Part of a small language model's weights.
Size: width 64, MLP 256 ReLU, vocabulary 2048, 1.01M parameters.
Architecture: biases on query, key and value, gated attention.
Each number is 500 + 40 x the weight over its row's rms, rounded and kept within 0 to 999. Layers, rows and columns count from 0. Numbers have three digits each. The size before them is the row's rms in percent of the matrix's.

# layer 6 MLP down (transposed), 256x64, rms 0.134, rows 45-250, columns 32-63
109:508535514515543540506465451553528462510471538564550479409497487471535581482464465530541451514439
088:470460491469503526478465500499549484483514614502506530501557542542522442478536480502462524476467
090:452510490536539539484501508456488522567535509467569447555552524492514487481518466437525493516481
096:435435431524440498525504497473417553435571547427461486475513516488522476525441506518486449496473
103:456498477460522491529473515518449552523505527543475501442492524535510453420539500462502408462503
093:533505498481510450458432454440550552491460510549502534431540493452496504445499523477466522454588
093:518440463479458455481509483497509507552519478440485555515490499432554452532563442526522531546499
093:560475491504455499541511524546490532465477572496554435523540578500519565492528509528464416487509
109:500437496458509486504519625513502476522539501430511523489560518529492567541543522617508472545517
106:507501559443494493461461440535421529535488437518507472542443486508542503489464480445499506447525
097:458505543544447521448453484400479541517439524477500474501486475545528528511526499529446432562483
108:551476498495484438573477441511494475501478556432418464491475435561530496569450476575485519541511
099:587529497501526439454490473513477497552499449521551524527464542477532538530481483461460463509478
109:533512476606471523510544505488549531483484474512492517512498594403465475452436515497501487543568
111:526578482513526546506527538465488484524453550514454616495438440578480507432459530553497486575494
106:492464530484551550478483430525496517483525491517580497466548540512529615461495482433430518509572
108:470526554519539473463500514490481487505487491465481404523485488575479492529531493477452515556475
088:475524494506492509526427510483494537467479568481549498518489503484568486519514557532425480621553
098:503487439547524509399451512542501539493474477489484416512496479545527440532461491563461521411485
115:429499522434491503504532489488523475510447540466479594492521419554443554498517543506478519481475
094:512531526499551525472556495504571503541477501468478502496546505543481500520540491532443447354529
103:561470536425485526433477477504505559498478444518444487509518484496472521482499498492469510436449
100:514460535512501527434504584497537462485513454464483462500582510555581468478465589523424587478494
089:510495505544605570476483502582542515526450466552485458509531483459428424486566478523521464495460
097:527502438464456498519416406490477531420569549514516470467563468433507609517448505524556499463468
086:474536472510571414574491505564490507456470419460502489490528566510477478501456509511512454515529
087:502527494487450471459546494529408453522538468532455502532448508436444467521517472539531441470516
083:498521495479493499503460543558474453514523462515513379498490557438506518470490547523463422561507
081:541523507476480446457448472510574511438497424471488536465516553536481519504523535474501534541465
108:522472563483537522479500476536485443519480441533515515476464531504457524475516470546461524505527
112:531497485517511427510502456498562400555453502474489483527575523446525504477490500455485463592450
097:520533615541471511517470496556488509489494436518450527548497540536524477466545474509476570521483
124:499479445485477492424471504586506484551505515491521541543471508524532526489507536474466521533489
102:496442531491540468502567423476494544534504451534470508510555518503496494470488544527447510526487
104:458460494478479520499498476528441484561508465475443540473538434561524618465548507523454494552522
098:522515513429537453532536534572553502523514523506525459506392510521567488459476447560425497475548
109:513492546490450455552465494520514496438572437479466464504477561467492521485516510535500440498472
097:530477525579467475543536485491471468473547508536459489524490534485536555498510441411479386481479
092:482430525564478569441497469454487480531509532454505481495579484492580512551445506433532542550508
117:506542540532530510492458450535478478460515530510489418484538512492505498531498507527481494371596
099:558501526532516505519564425521530499545547526546539518488445486495585550561494534437553474528465
093:503459489417494538553546473529468442449527474486571554460472609504538560462491543468518496420533
108:505541433507452505471481579499559548514472480500559523474569489439487415549499540554472555560471
085:460565480477486443493488510487564487465506486548495438512520552531463475576525490530446511514455
105:541449546450471531520510490495484491513513474457460446508458556408524452483474584443480567516490
106:487488528544501452512428510485468508562500484490508443478420552412543458499540524550516570533495
100:446531482448496456462496579525520503595470443473411516499571456497522538521426514522547581545456
095:530472544506576411555479525482481524547509494495443482504517498451510558447547476572506546517480
086:472485502547476462453534530525517531485416462522488476497515489527490496374535510495452465511495
103:494478490495501543480458559611510509524495570498483533544544491444553466470523539442450512536468
090:442448467494503431511523483587537461465536480539499563558534480524543517564517511517487500551482
089:578508506480465527459493472472513407437455514510444531519465522530532489464515488490425418477494
095:564480510483570399500506454497514568506516502456411479497474488514566538515503536525497527483518
105:528541574467542539485537499485472534517522459549472470472463546498454420526580481487546541490542
109:503523531490457391513515474425545537484476501415495494446542500422551465525535493487537504471578
131:533472516500528453581456446538462387441472441484495553461499509470485489475486537548509433512452
123:489431402494485468476434424529503542549452521485486426541492489483511499536473469517414482531471
097:492506526521510545473518509498447480524452532566487516523427467492481501579494555523439492462566
121:461498520453512491502502463562539485541486443468454518536500519474515485509452562535472491576546
106:442456562517522507558462489430524496486408545443509423513508560475523471536503521466482507550499
105:552525483379481538523498575509521499500504544450423569516507501464504466594508471523510525509454
100:474515532516531495557451469497523477511481454542506473477479482495550489459559553502473537512516
093:570473472523435493467579532432495454564461492528478514493536485465498513513477483552572515437491
116:435516491512504584509478474528471429506539498439440532427455498496474422503472472562482567520516
108:489527513502499461462415490472555499526488520542489531510498480419500492436458477542464516524554
098:522580444474543521574483519513468536458487469532557499568451529456468502531524620539504560538539
090:503500431483473487541500483496524507437527444453524550483421509467517542489561537567436493563552
087:562496556473569533459512483520520519596523450496504459453525488481516521475501560525479516499555
087:486510438466497528515504459503499454535482438462520549490405468430538461423534474499520533485445
081:516422487492508472555501530450509544503549495547467537441474524538524588453557463473467533477510
107:541481497423496519566525470489474488439528507491481553466565466499444463532473603491475578463501
082:474502506583467404470569457532499478457521508458532488511481510522496548434540483511507463467498
102:452525544464544419520546456521547512500454537542543508504506528514545548447430567504474496501532
101:486554469481577473391494476508472469540507500527528492491403438526479576538555509557523534574514
120:572493529486509481437471493497513476466451512539501479492486479426453533518556508467504504460439
106:509515553527449548483414522491486537525459553513486495505518513564544424487484476508460528427457
089:481560477477457572473447479471515444526452554519497486441503535585545504514519443434559526498482
087:520525447488494418521453496618463533520526479504489560519455510473520494414434451523502522479450
086:494518490531516479475567418448577554481494544479595543576455475499526461424516466538517483479499
104:497530425588496503540510487529494501511517431485481472537497594489498526520451479480515481525544
090:535410442496470545488509532515527487501508573530454483614500461503508488515515414455552480486560
096:499482537496503541411396526582468532500471498555479499524463512538443560528525529527465528486498
088:514552514514456501505531519430484455527539508577481575421513481470535482499480543490545425484474
130:463480502474418547576518466507428522448458458553564534441585577458518515475493539518503517503522
099:502492514513530458484528494418408408464552521481500553456477542518509535465428534452564527392500
107:519462544459437427531459556540562510439508513499544475511483481529515455574497482550494461462451
115:529491506483429450474502547500476536499547539495472512544503488454457515459580496512508514430505
088:516412491437493527473503500526480494510586490543463436511479499493541469547511435486493512519489
078:525403538518507453470473511565516445447546469518517498476456477476480622510485563487500542442483
111:485442577492570469460471466525562456488496495501520468537497426502516479506484514481490497547562
108:457477510524561474468575548493539453506488463546489485400515400499450477462533459555539485539527
097:441481433497450497533484470415573554449460495451540522497500467511478504478456433510483530534466
097:492486473535544507466484499548488452494514415482434493545461485480475499502490549516458489476528
101:351503580541531513499419473495484509498512517500440502483479481542541508514534491550505521485552
101:446487528475451575521510544444474507458561480538593472494450523524529477409473515515532509556526
088:517531506547491494547399549497509482491555500521514471566574517471443539466483532477548425559517
091:479500550445466449479501511500578523552557523479539563513466485489592506511453478528503524538468
101:515491487492486502461377461525469495534507509452503559580480488440467488512420521565551504516460
086:446516496503490481448541526515474443499537483609515482508486481511557546504542531462542559517504
092:525471493493439495446494435605447492492539449509512490499534489552552539533483559518549530557529
090:521536525593512486477505518490466537505501482422513533583501541520549448501527476506390518520549
105:526526571552483446550551534499476536501441539489504507522512495562560500585448485509477586567523
090:456452521482497594479435482469472536499540487418516467575492488454539447465478573450577472514566
094:512490435454517526518526474471464582549440526456463482522471561480468516495457525523511567505421
090:502500494575503508458535494535505521496565547428588516505483492461473471463484449482443441486486
079:472528496497493468490502530535537418496511516471519541568418516430457521486547491539416538539467
111:499484499478491481478466526495458452442579500557548510486500502453487515490456484566525547520500
103:546520513478469520480462489468516483486545497534517531525500530502497511518467525457475530526437
100:572461417520475497464481530479521429537591505507472547458463466447525436496582505486514469539484
092:501574483490447445478476529487538527459514587457528464504442472460569447545509571558482493504503
084:482473501440469473521487508545501455509486507485492496508467513509522463482533535520492468457551
109:522504435490495492503589498472545534537536552489570537542467481408521496462543515476561485440473
091:509433556549538482479517530488488450483515405485480544453510488476550518539555499482513513542450
111:496546514516520533498485491516516545448506471460589497501603450418440461496491540492525496417525
107:515537507433501433435566459564516527469467394458494501526487526516519518465518512508561486479502
091:526523488467531560575485506548437506553536521520485469470512540448414412503513432514520460479465
099:465496510454547488486450447539541510505492502500504483512496472533583503540455482436468500472476
091:529486505512530509495558515487474525464536460406508510564480490358427513513551543519549521479508
098:540434524522445509468479506525498501546479478530462554473451471491492471468490472447473566512517
124:499531484426489460511504528574446524512491449577481498445422537491478446548540507536510548537500
111:533491586484482507493510514518555502465439482533472499486448516520406464579505519489461583498497
093:433452403504517510458522487558499502472463513488489479514426420534551528545498505517453490531513
110:405482476426445446466453522541505494499450458481484471474490505471539534556559495527506512571512
112:500535560464548556464547473464465461505560527445535546501449513481558519543529526528499496561536
102:469437538558472466438535530458516568522534489489509498508495499420487490435518544509473427512489
095:529459420456497490497521551515533503575466543520494577575501509490461555546565492555533553541611
100:520539522483543415455526526501529447474498493510454492499490484527540524544441491505466471502447
106:524492575506484486426523460475478534571506473546576436492458497518448489543509571457444502501502
081:535467519514583474485508533561512551518420529409533490476468535490463493474476572493488537440522
104:513534457517597483519448453508496492523497453491509444525524516443527475463525462479528456520498
091:503484568487585433517574449533538465427482471474439518495440525525461519457494541512439481499467
110:461462499550518483426475508477519501464486572530573550513578428509539476549477530485511504552484
101:557519566488500487475539392480461475477540479497408517473493554476433513553431556496458433539502
108:493520491497535460622472487491418516483493549461473537425510536515556529550462570542466421516527
104:509466504551429499526477499460503537562571551467452444441415549539491441486471489492491506452482
102:575411465576521496457461455487513510510442410495497548548493479457514547522508591475552465455464
091:496487524556500463453562519486520542518494574542474459502465531440505511476473480468549437451457
093:524518503547511569482556479449491508484535495580484494501475502474514534545460529518522517491525
096:460453534498563525565416527532548431549541529435493587516511507557494527516457433469471514526534
094:446453498498447464479403517566484463521455439552468573484474492584542481563492513419523533450504
090:479451560464467482510527475490443487535540502444459529450539553527481529476514547536541558485485
097:472561514549486481520531489537573529533466513520510530553575524480566498557489583504454471438450
110:481533471459505518471435512487489516478498485488484581539492503440495543470470476457499517504482
092:486559535465482520434466566505500449450507442480565532513400494477542496546506505440535514516484
099:481536525467523458450458551496554467488552457474499520512426507488543532476491526548471482446561
126:458528512518467515515454500510482536559432482550485571541523543481564520510478489459474615527494
103:450533477499549455465553474419499459516566492554526512507554502494496477512496519502460438552403
111:526524535527563469506483561470582499493536482460508436480488508530453548538501500520419589460472
088:531569489432523468478536530503494537499498477519549572532489470477452556536440450524589501519489
091:496439464500525480518492490518474499486531510545426489461502479497494505517551503551534516449532
096:515473500478452517458506453512476564505474465570491547437523507514555476482454509529590491562601
095:486521486478534476510483489512487477535568448462490535549553498535493477440518482474505542540438
091:483473511399442527462476512487562533566516539519490543584516448486428489555516440528463489502502
107:517566516458538464510490494454547499589480512486530504437530434535554483472532529425541456450481
106:495565539495527524503494504522516431508546557466484475469549442509493552445512516483455498538471
092:554434482459502476457431511487486540499435475504444538535470523516485510452505471555501489447538
097:504533547460491452522461554487514527510457439517455491522544603492523468420440549474554489497583
098:510516465489470487491448490509499468531434520411503430474492505436497500518515483561574510587542
105:541469544513545478424516443421554479514548487494444476514475563568442508439536517460468572513616
088:553519437504554401477497504514570441594548532480450519567558472468511475470549633502494501540487
116:582453535545557437504620511549529476526492479487510475485489467492511439490419513496509516515541
115:481462523524527554493536516437502456527511459492531474497494527468535362559509501610542495508397
116:492476587532515481551495449511500466469525443492480526520489505440505488473493522559471556545488
094:471412557488448497457530557478428457534515472502502524560532424510517498537555577586535523472494
114:498469493499532560484526450487500535547494502494574522478554449523463527452513489573548553439545
085:511457523462458445505566508476452567527488547460509563516524504553513560449485522521562429375563
114:501528442462556505520574450495488579521538506493539382486574547515531477459520544497478441445499
106:469557523559468474507554426491507449531485504521500438522487535471451493597466476508494496523433
093:517525491504543553498512457468505504479520570473486480493492468484382515506536453527492543531473
089:533494462458491472476543553533428502506529557539508509421419575423482481554496555523515483517536
108:420563529531534496422517525491483459515540515445459468472509501528527468477533488544542458550536
115:484420479506586524457482501509480457528528498470508488395485521546558555495500507514498555472519
092:521465515535479517435449505528459590496474525470445491453433482509527481479460492490444502501580
085:484506491436497490546542474453559539567459543417546459483429510547527535552424593484482531516490
096:522490552561527583489414493533576472532432545489483529481536545528476475508435536516479486532557
088:542458493484478442457467559429564480432582430472526508450514522505497521451477525455538420523503
097:510457430481514579519547514499489540573541522474512434564518518540558467539537541506512477490486
098:465574465573552442525499521504560464586557483492496491494421510425522511503490507483506559513554
098:530512510488468427459569482520479507525510412524526452448453573425538461523398479511506536538494
112:524447513433456490439467465446520479549467547456533474491531477519511542480561516521484520546543
096:510491443418539523530467461441481506512505423483485562568470513534564492504448496543501528526490
084:513489497471485412502486534515526540535552420492524412517433556492545490461531516511498508473516
100:437460515451457459511495544549603511451469425485520543558495518509467506488521533475473465583563
091:556428514463530478470451478517442536480449514426544511564522525486514515504544486502500526446542
118:498561483497453554517571541559434518563462455467492542528448424466513465549520525494533470443494
113:444393404477529535461547464482518519518566472467489477539518441545508530463553567473480482503497
098:524474462507512413481549578486466458471559436486566473451504530425535535392524476564493472527488
101:471443507476591482483478514515480479451419504526527488580422473436575513521520457522493454550538
090:495467515552535571467564551482554510500525486486519468434586536559455454449476499506537558500589
090:533467500507587425503570527479514460563478458548524549556433504434484473525410564470550505497462
111:523505564488545441479478413484531517553474495567546444537476537491542586526557520519504500491582
087:479491558487548558482495513554522545511579505519469507546497483486519463471488567532492513478489
098:553571475559547499522537448508428530505486539518506546529490556530537534542447494510497525435506
124:468501520523513440485544508513513497531490451459487523467502484455473551512513480424556572443529
104:516521558504502393486510526459534419501556554444430492510492482491471500522480486455563576483427
103:503486566474504439474571520484469533499537437449505456538536547470590506467466471540482484559472
094:501513553511492514585478470592518505490437451467558496490514529466577476492530572519510458514498
099:517463485469518468488528587523523465497559582423515459548513553483525571453483492456424505539519
099:497442516503495544593500525558454507467564515490456498535471474521475561551470513512515533526440
107:531479525514522520563514470451462473468581526466415510542498580540521499530483482558511437561497
096:469553440551489471577497496525462505512506506506480517512448511514431513431492432439494447456520
101:546443477539517510512493453523422525557526519478506533523515522443383521526471522474481529524601
112:517548466514491503462547506480567574511457540485453520503466409498501495437548514546486524502453
090:496413473484537482479561518543479566450457512475540529556535485504448566468430523501525559538470
117:540518490549573533528504556457466478498456504481521476521566436499492495544538562489425487517499
104:486482513486519559490561523471536501551497459494487456466489515454453564446482523456444506460536
# layer 6 MLP up, 256x64, rms 0.499, rows 46-250, columns 32-63
092:476521556465507507546495523480597488461558535511491486448552541514529423511417478467478496523464
095:539542511516566490536576426493501494504501489482522518473548486490503508495477578483564482505478
097:534528528540504547462478542558542516466495404517519543438512496584480443473523439454539538441535
100:471567490591458485508520483504522549501414462478555556503503451478546501534500428503488561567493
101:557473506463564502475541553560509527497444513384491489470498490506510493490477470564496504457481
101:554499568480591465560495532470496490533489526495519436399547506562501513504529475464442556540483
096:474561486483470457481517544470477478513476511558507529513477485477507542536468441512505502438544
103:480526494534530537483483420483557567458482486509504535477497529446521448463503488505573538446560
102:462557439427575484472530460477523530480586584525498556492530488469489489541532459550483451520475
091:483554452546521418481490492518485506483499498492487500570586520489524496512452465504528564470556
101:424544404462550491529429538494505414510452429474492559590545516528525494500530465479526456481512
107:512501512537535511508477478442548481497450437421413537583584523452522477464551522494535484454459
097:473450434539591507473472517456401515503483526551442516509579453437477439520481484529487461506449
104:474508539424508548476518409450473494568464438501531521525460543504448481548457469489507522484564
105:486558426554488513569538549439533483447494457590479539472495537439467530489535499536449460507504
106:559501524517533579531477533518498486467520492530573526435551517479443498515469526490474520419510
097:537513494479538468483530522484512507488478513504570486471459456491523519521578496426491468504496
098:491468410506516487437484497514556465467529475533511539520562546424480562495497522426501475486574
102:474530540455505535477529446528532472494486515466418573497499482528479449491468462499572566471495
100:482482565519471490544553548533473430480500452539494484512524442564524494509497464420547562540469
109:502540436550542551592496474539497471477464494492550560503487527513494553485561506512454508566472
101:489555458461501393550508515464515484530487538552576601481521488497529538554518402490530465531504
092:477488443467541546537513530487462473435487486483475416442489493531433428512540506503524540500518
097:481509478531520473587523589502485525487472463468479519504496483549450450499494503494522482454516
097:532541464562495518508447555454487486432506548567483508536461516511486406504473502464500505457476
093:460490511526566497468528434511590539480468482475573481531526475551570535555453536440486504567536
093:533530497480514552567512533551481447478555531525551477518563521428481400445556523524512497468428
095:486537472533518584590483438463519561485457436495599461466555469449459513488484494484496558513529
102:496495466497512502523556500551512547494474463484531520538531518542578516501492528499534518456531
102:523455433503461449526469503544526442420459494543562474444551482503506506490629497488564534510472
102:511506466533535583507559550444598525456534573507521505544533438520523513490427554446511461504493
103:556507547431478461531518557449505541536540490508549520514506478495492403503477530439524566500531
107:463470486530490485489420500507530485508510548523496478545551493515531511514509475531476491471478
104:440499456496492515501521577454506419466522563472516513494497532503527537572558523434490522541491
098:543523486552502546534472464442435515519536479391522527472596531470454466521514495473541570528489
093:513528454499479607434476481547434501568515475530415474495450544533544549538529494486551504445544
104:489545456509563514531504475479455467426452560478496505521542460474464505441556506524548517470449
096:490510505489506579618522523523515473443473441554513493461419477566474405555494503484478536504498
107:486471527592515521615553483446513518514558464523488560482485533442509505528499482514473415422506
097:526484503447476575553530451404533431457517496517491466529504519426482458448539491509530494533508
092:591505475574429489463432463476497485473533520534539507488568487446481399498495477551520550563548
103:545497555455524511578512555470535497532503512542435438573478554435501499506489427503502529488499
097:504490496499508553483493478524426496584438504494539471468530511477567487532567449424467491589557
107:496471494492475469479460556529521561447467499491512528360529455489404527490483480499479495481507
105:541487566470603457550560514455505503515467432515562466543519588420516458559487531487543499509503
100:494467474434472505532472617445508466520577508517463466458544562519514558534442502497509493446460
106:460553465497470554515530498530487502430505562527516508527514489503495540500492427470530414513516
091:529543489503498537498545516460554469481451538547507540460504419473534504550527527419522429446496
100:452497517525442549424489448537518518549456472574530440451542549496439464476477509448556541453557
096:486529460488527563503487503518507466475403482461505474465460534468442450506538512420514460448509
094:504524469570458443496499507396396522504535485561456438520455462425509451547463463514532504452419
094:433511458442520521482514450512452530500508427531483482479520478462471486514475504428437438490503
107:517493469621488472518436519480551497452499526479499572486522537556467534487564527457487530440540
099:486507486479555470517454486543571499495548509510466539503544480494446570496517487457500524511486
111:496510447469488529474551510529532440503436442527501460453505519515552558535530441446516541486605
112:555516445548474493559545496506531448541454520457484547503512421577501480485441444475522527481439
096:500447526523469547462434469427568575438479521467536545493534499468501485502494462567553477484463
108:533484502461566512490497517506396495495443530471507454491462502435484552473541439448547511495521
100:435448395440515451435460474524485486493533502529461543457523467581458536481458464549514493470539
098:489508471435528494585513456506496524537540614437518587557501478506589492484511461460493549494449
102:514429438527490459494488518464422464457532552541511521532483491495496535475449433525521497521539
103:435452496523592484588521468577511530503472476492601460533468489532472534528514534503433502576534
111:543499483531465482529521572465443489511473495537481485505519424583485471522440451445527462447527
108:524461472503518549469518485504508473437540513506456590508539509477515453482518442495471417469463
096:516519540491439485473515460460523448464508551450448429498573491502497513476487458553566427542452
100:487488474522455574417510458456499514585508529514497540466535467491502480513494494493504532480505
092:469491471501527495527500467527481565465519485475565507554503389527497429459463519476531477563536
090:573490539513507426527519522432500499475509528548502468459512613464464519493507502489505600519552
089:537520560487509538453615507494493466567449481514601481438586477529433463503449482473542517446541
100:423499533614515520463577498497471445491530506544476391582503450513479545558483404486517529536536
095:478501467461530536520501552496454513477524535541464547508501459511482507535470478528424508505495
105:471474458564450537496486442514475490488572481492456517585417440430448485555559471487545445539558
096:568518535558511449558555490494572538507506518421458492491487529523470493470453464460485483454522
100:451526447468487502587458560542502413484481482457488464507525424466496540487498418514484483488504
102:509497445420510582472518512595447484504532453532454500487458430518474453562493467489549529428462
094:464505513468534534549507507461452530508474433475514423447554439425489399544454516528475538477485
097:464566477500489534533476432433498435508500471520555478496538368488491439584531540502448469468474
097:426437451518533543522431511570488508558476441534429441445514524498530571550508489505503529512512
107:427444557450482462536475491489448529473439448525581461526488435540469483514503404484563598470544
093:483614508628513465479536464467488515505527472528540467491492492463516446445478472509444538513523
099:522548590508554542536510528491517504458485536528451484460496584520460443437490464472481501573506
099:541497483481576519537561502576479518514478558475542543509541533423483516462486496556412502423514
104:459477502545495472548465522415518486420504551488435534523533459557552536492487458436503505478504
099:439499530517551492513480497560558528502506541516512575538461506503537456537581427514496515482472
095:514514478543547491500531485529498479523567551448474478498525544431548512466534441437516568518515
103:511538477467505491522555462478489512427521506479517448503440543572438438471494466493559520442479
093:482532472564521514521510570510526483461430461479532544514468519540487525518496455453457508455573
093:479600519481533487505463565445536512431466504489494524474477469509455468536524441471463484509523
100:506540456571538556519494508407463529542517467516449531571515529505484481432499507548510508530495
102:464484484546515498589446460479510534443570540528511427480478545378478490460456527457537530490490
095:450545521596515479523478496576459508520528464517531536525544482425514509504548524503519487520577
103:484453481621456481545448462487529522499509524475523538544442467507479480515507398481524426438550
101:494491471514437513530649418514518492449510494517535505492564479492487555521500501441539521549507
100:472479527486458504470488495455503578429456512460510452459513532525542515526465425461513605524522
099:455472538513479499427587485528491512496495457479439514456535477587530480488496430449462534554549
098:525485547574565582524517487496518557483529574543511472494491490562472501527535478446443548497520
093:536479523522440526566573499471467460491467521429477456512594441507494472499540505472484512556482
091:509506528548552446480455544449471488443546516437476490482450495479507426482551533500439456492506
100:494506513550484438511547502424464509445475512488520507537527588506377481405491464560493472549467
092:474520512497551512528551514509558514470516450562428514471560485494520538491463442468437554536534
103:443526555470505624464537470505518483515548449485524504511479568473488445463529516417591526518505
096:501552585491513478537509446527504503536485521503555437456588442442525506512472491535467495531483
101:478438536476483493465473513511527511493563411514513503475545432487494483499494461485511451500531
092:520465476414574528461458427507559447487505529559527484464562523538508557511536519494561590575539
088:501467477492498504473554516457623476452473534513467469532492483560506523502492512502532502556461
100:501495463519460514504539504434471502430525516453463503453542495555549372526521448508497508467533
107:522514489496466443534476454481538452545476566461527475432470479495463521504516440433508577460504
099:497591483512534502514544415555570497392484513459526492502493519497525485555491480529523553562459
101:487507538484441499506519466421453491494473550483578466493480451561485444461520532513498470476519
097:514493512507476512468558469467497497444451476501472468518539453559499501541551470486524518498503
097:544513545502507518445528440556532565480453529576484489463531501626474426509540489454538562535487
099:505535517542499496556402452460497529518543602434489486489450487441401552535493433491485524471506
106:446518482474567489507496427481483470461511445567507486449516506553464553576453485460528505604521
106:499476503467445488499598470409466481514448497489464505467559526470539486455502438449483563513537
100:491453436510511516485522459480542460463487501562490538467480417518517522543455540441525560490521
097:526524468520536499603550512413458576456491468459500522503524569547487561480529437506489535525480
097:558433460537412494503536502452477567493511509519467497508574563492568458494490458463441502473535
098:505502466470531508538579466486553510506470431516529475515515539526485476501517473426504490459531
112:464512504498628520508505529505510507497574487503481435516556502481539452544482536473459571505545
107:427472518541491451541552480440517509493474477534462544517576483481463494530458461516536499620486
098:568544466491514547482568464501412549444466551464503586471453504555455488472604535478487472479487
105:503367510535528469494498459497574500570513506541503407467563503519528447537418588467584496490511
107:463570486455523506474566522427502456456427487483509528465491478486545524563544469465526564527553
106:428434461562500557459580476453527543489463548449531541504479561465502450510456466482530457479509
096:484509486580502480517409483491493433470607518487490450479531454521475508483535519503499418470439
105:544524448551500559503489433551541515478421516517525474491496510455515478460536456457533548522487
106:461476516427473517562516483487531493387552545495450491495533476543530528503471498539520518497521
093:433441448513470497548498474431516443460478467526551460496481565518469477566532482446471541448528
108:499557529493502573508562526383546541471551497477464452522522530438516506564460533518534516463512
098:517450512485597538518473518485492452535480477503507516527601451489527545570533503494500482458541
098:527519500474483604531575494435476495454498424464539473470470569453499437490461476458515566425552
099:542571490549487496487477529516476475545403517528474446484511467526507477610503517449582568482501
104:502543459454503467503453519541477525484527555530517507397475493512499501525531471442523454462471
104:461567507445549489558542486568549520399517454511528540553478517450508531499444533427501484456466
104:499503522553527446470440480483497530571521415561509554556489533445516465531504492479503528491537
091:518504472527526416484448512501552435478448481514444475415517485442525513494458471463483600554491
097:524490464466525460520579501461472523427429512580516532463529492555488500460558561468519494459541
098:513514448518492562459515416532476537526466554579505491510526522395503466536500438410515522462564
097:535509412481469522474575473480557443396519552507524533543449511445517515450436469532549467513569
101:452561411606513479522432499509470456531492462562487495547420501523509448551529525418520505514501
103:490504510546471508479413533485416471539511479510540473415506502512456473497520422515501476553589
106:520528483440538526521511475522487552471533500497513489491514486551556520534481477478469643536508
104:481451494490543449531495502485511433519512487523443408517500514501515516553562545436495518497510
102:481523515474451460512496556487562403450548536522551429544548462548497513486542531535515537451502
111:527497444538544524509441488453505526495473462528543519489520567548498532498532512462551603432548
100:547532435490409504522446502514450544522454536495481424467567504499438444502520499525524452554524
102:467507491455535499489544474487399492504482436506547526510462419515527492537536505474508500456488
093:557479504457529520471519486456432510423529525528491487490526474530424523464508457537474472396585
097:520591555457505418540475498456504560481480478505590494499474466451493518494511469415462499524504
102:451460512550521507523431485586458522501463482480583492508566482458459456421518484464477537465446
096:579465520502549491509532503436529583451577584545539600474488505465549447468450529481472556478472
101:454448449476572553404489455528473487463439495433508477472520519478521513472470480499502540492520
103:521428537473531459519561549506476511392496453499556596530500501436518434531440444524514559536538
105:495493452537461555404524491469511511434510504559558506498596534524484500477540500477539519542508
092:470476511504514531567505473519489507462554537468573450513465455515507523497494505476529486535582
101:521477512517516499507505446491519478474496442525562490502541423560484453518543576499542566486459
104:486444556450533507553524474479545491489524526555547567439519530473512501487486517525502472469505
105:498497498503509442572524506492528450486515473402540491494466409476439453537489527447557519516449
094:440512459494538556483510463495470524507542466513534512474412485492502499549491405480544494493524
108:460479455518512479596492539498536450422496459494456507478495525511428497493537493523531501471570
109:471513447534497513484534582521506452476553597474517552482516482513455504542495479439511510435434
107:552472446540495548528475480446466569463486496585504362480550471511528513498566432534492467491516
091:536528473534558477547565471486496532454435488506526461435511527578534443457464480449478522499524
105:495546472522522500529491532491494498526427537554506545536524445593523519521554487461455442463494
097:544551489482462544493531482515481512516503528484434547588454437436491462607474462495490545486548
111:512505518529552506501478510432543518469501459528541466518471490479457454531550508510449479506501
104:538556465517459569462533490478509491436451476466540515482541519468402582517447516485460522539543
093:424430517561442460546457516529500463449460474516520511482516497492531495460538487469531449476496
099:507482535566550552471526533444457477443507440520431450489525450461562496436501502456457586542470
107:533486508518488552594553491521504501461410527533538516489466506468478501468492473470422530522581
105:554569514541476488546478476448486474463520489513423483533459460507456474494539527508519475455405
093:520500502517494485450541513419453494481455451508454468587492534525529493571595479478514512487463
093:461552391567522494456562530491456549474524489527435443550430484515493524507448504485512468520511
103:488527490476598468518476475497442469510475564531466566481466506461528474452557506442559526412539
095:487491549436462571553572472433492513514465513499495466566595500525544509454490495515462487513505
100:475478547499518459464547481443512485467464495475553556407597519571443462505546460417497488433437
094:495484455420504544555546517506491513454490551489490512485513518507454505559512493442493478477487
093:482505501472517464534480572453488615471520540416525492503535491503436537566573505472523519431558
103:510510473514510487438507494537496530473466480541437522461536457454435449469449443470559501532480
096:482468460509529473459537502454456532449485520527434501492531488499594524477473520577535486476489
095:487504542542546413501510516420524466494548483507495470533498503490505520449423437489552493523548
096:579562486565559530597484518502464571475462457564534580539571446524457471514474521468512479523516
099:501568443540476470545545432514452545539485510510489513506529524471509505473486431556478530523582
107:481445478481534502628543490464529490470528501519502506479494596529484494459544478468491439510520
107:491426477484466578547473489520562496442499499500473506475553498503503496467526485507549485437455
102:495528466552513511477444482554483519499563512566423537542469470463480480555439511454572500480565
105:462520470540499475390507530530470507493576499551430498433598472542492489467491517490527541437552
097:539562476525498429501531510485499482565424499514463564456518480489571476472500458454493497487443
093:564503527500480498484460534471537510460504491518531399409459497504534511457495402479491530489511
106:471436442444537580451490493492436500531473544531463521485449509504472478541526492466542435473496
092:542463411485472560531558509492561593414536460497449501534540562571488479483520496455540510514483
105:489526494522505581496484471513501393513506548506486482497588529558533507568445507481496486591475
109:459515504541495458527534544466523523436610511467508535515544507446540444575552510566489504468493
108:543498447551525519493518511481498515538443501497436500428520484432448535411539488540457483429570
097:477486462446464494506478440426514556490585547504441560541538465533452478496530448457576517484511
098:451513482518558578569506417497473482451503499516504560471541517458524472454503526439472610505555
094:517531438552525481492499489468451498566464458560498435539529420503511475582510498502495491571501
101:462489492457486443477473429516534504545457473554535477520489473505537484437501428476460415487538
101:546431458515548529570521522407417529489501471432509447465431425504468497518568535495467490482503
098:498437536481503483488491487458501475461460470436510491491527494491554516536479473499471594479556
101:494489497425525464489486520524512454467529541551403531534576552466525518557488496524554475434466
099:493480466511467444512562519487491489451472552500454500496524447453509472479516491553541537494609
094:533574429551531432524514495494487503451548508490541535507552421528439509469477527561463542488546
108:517464445496482509512501526499431505419469556522446468561556439518521479478523491463496440490388
108:519541547511464514560494464417528485563441491536503508485552538531498443462545502454508533511425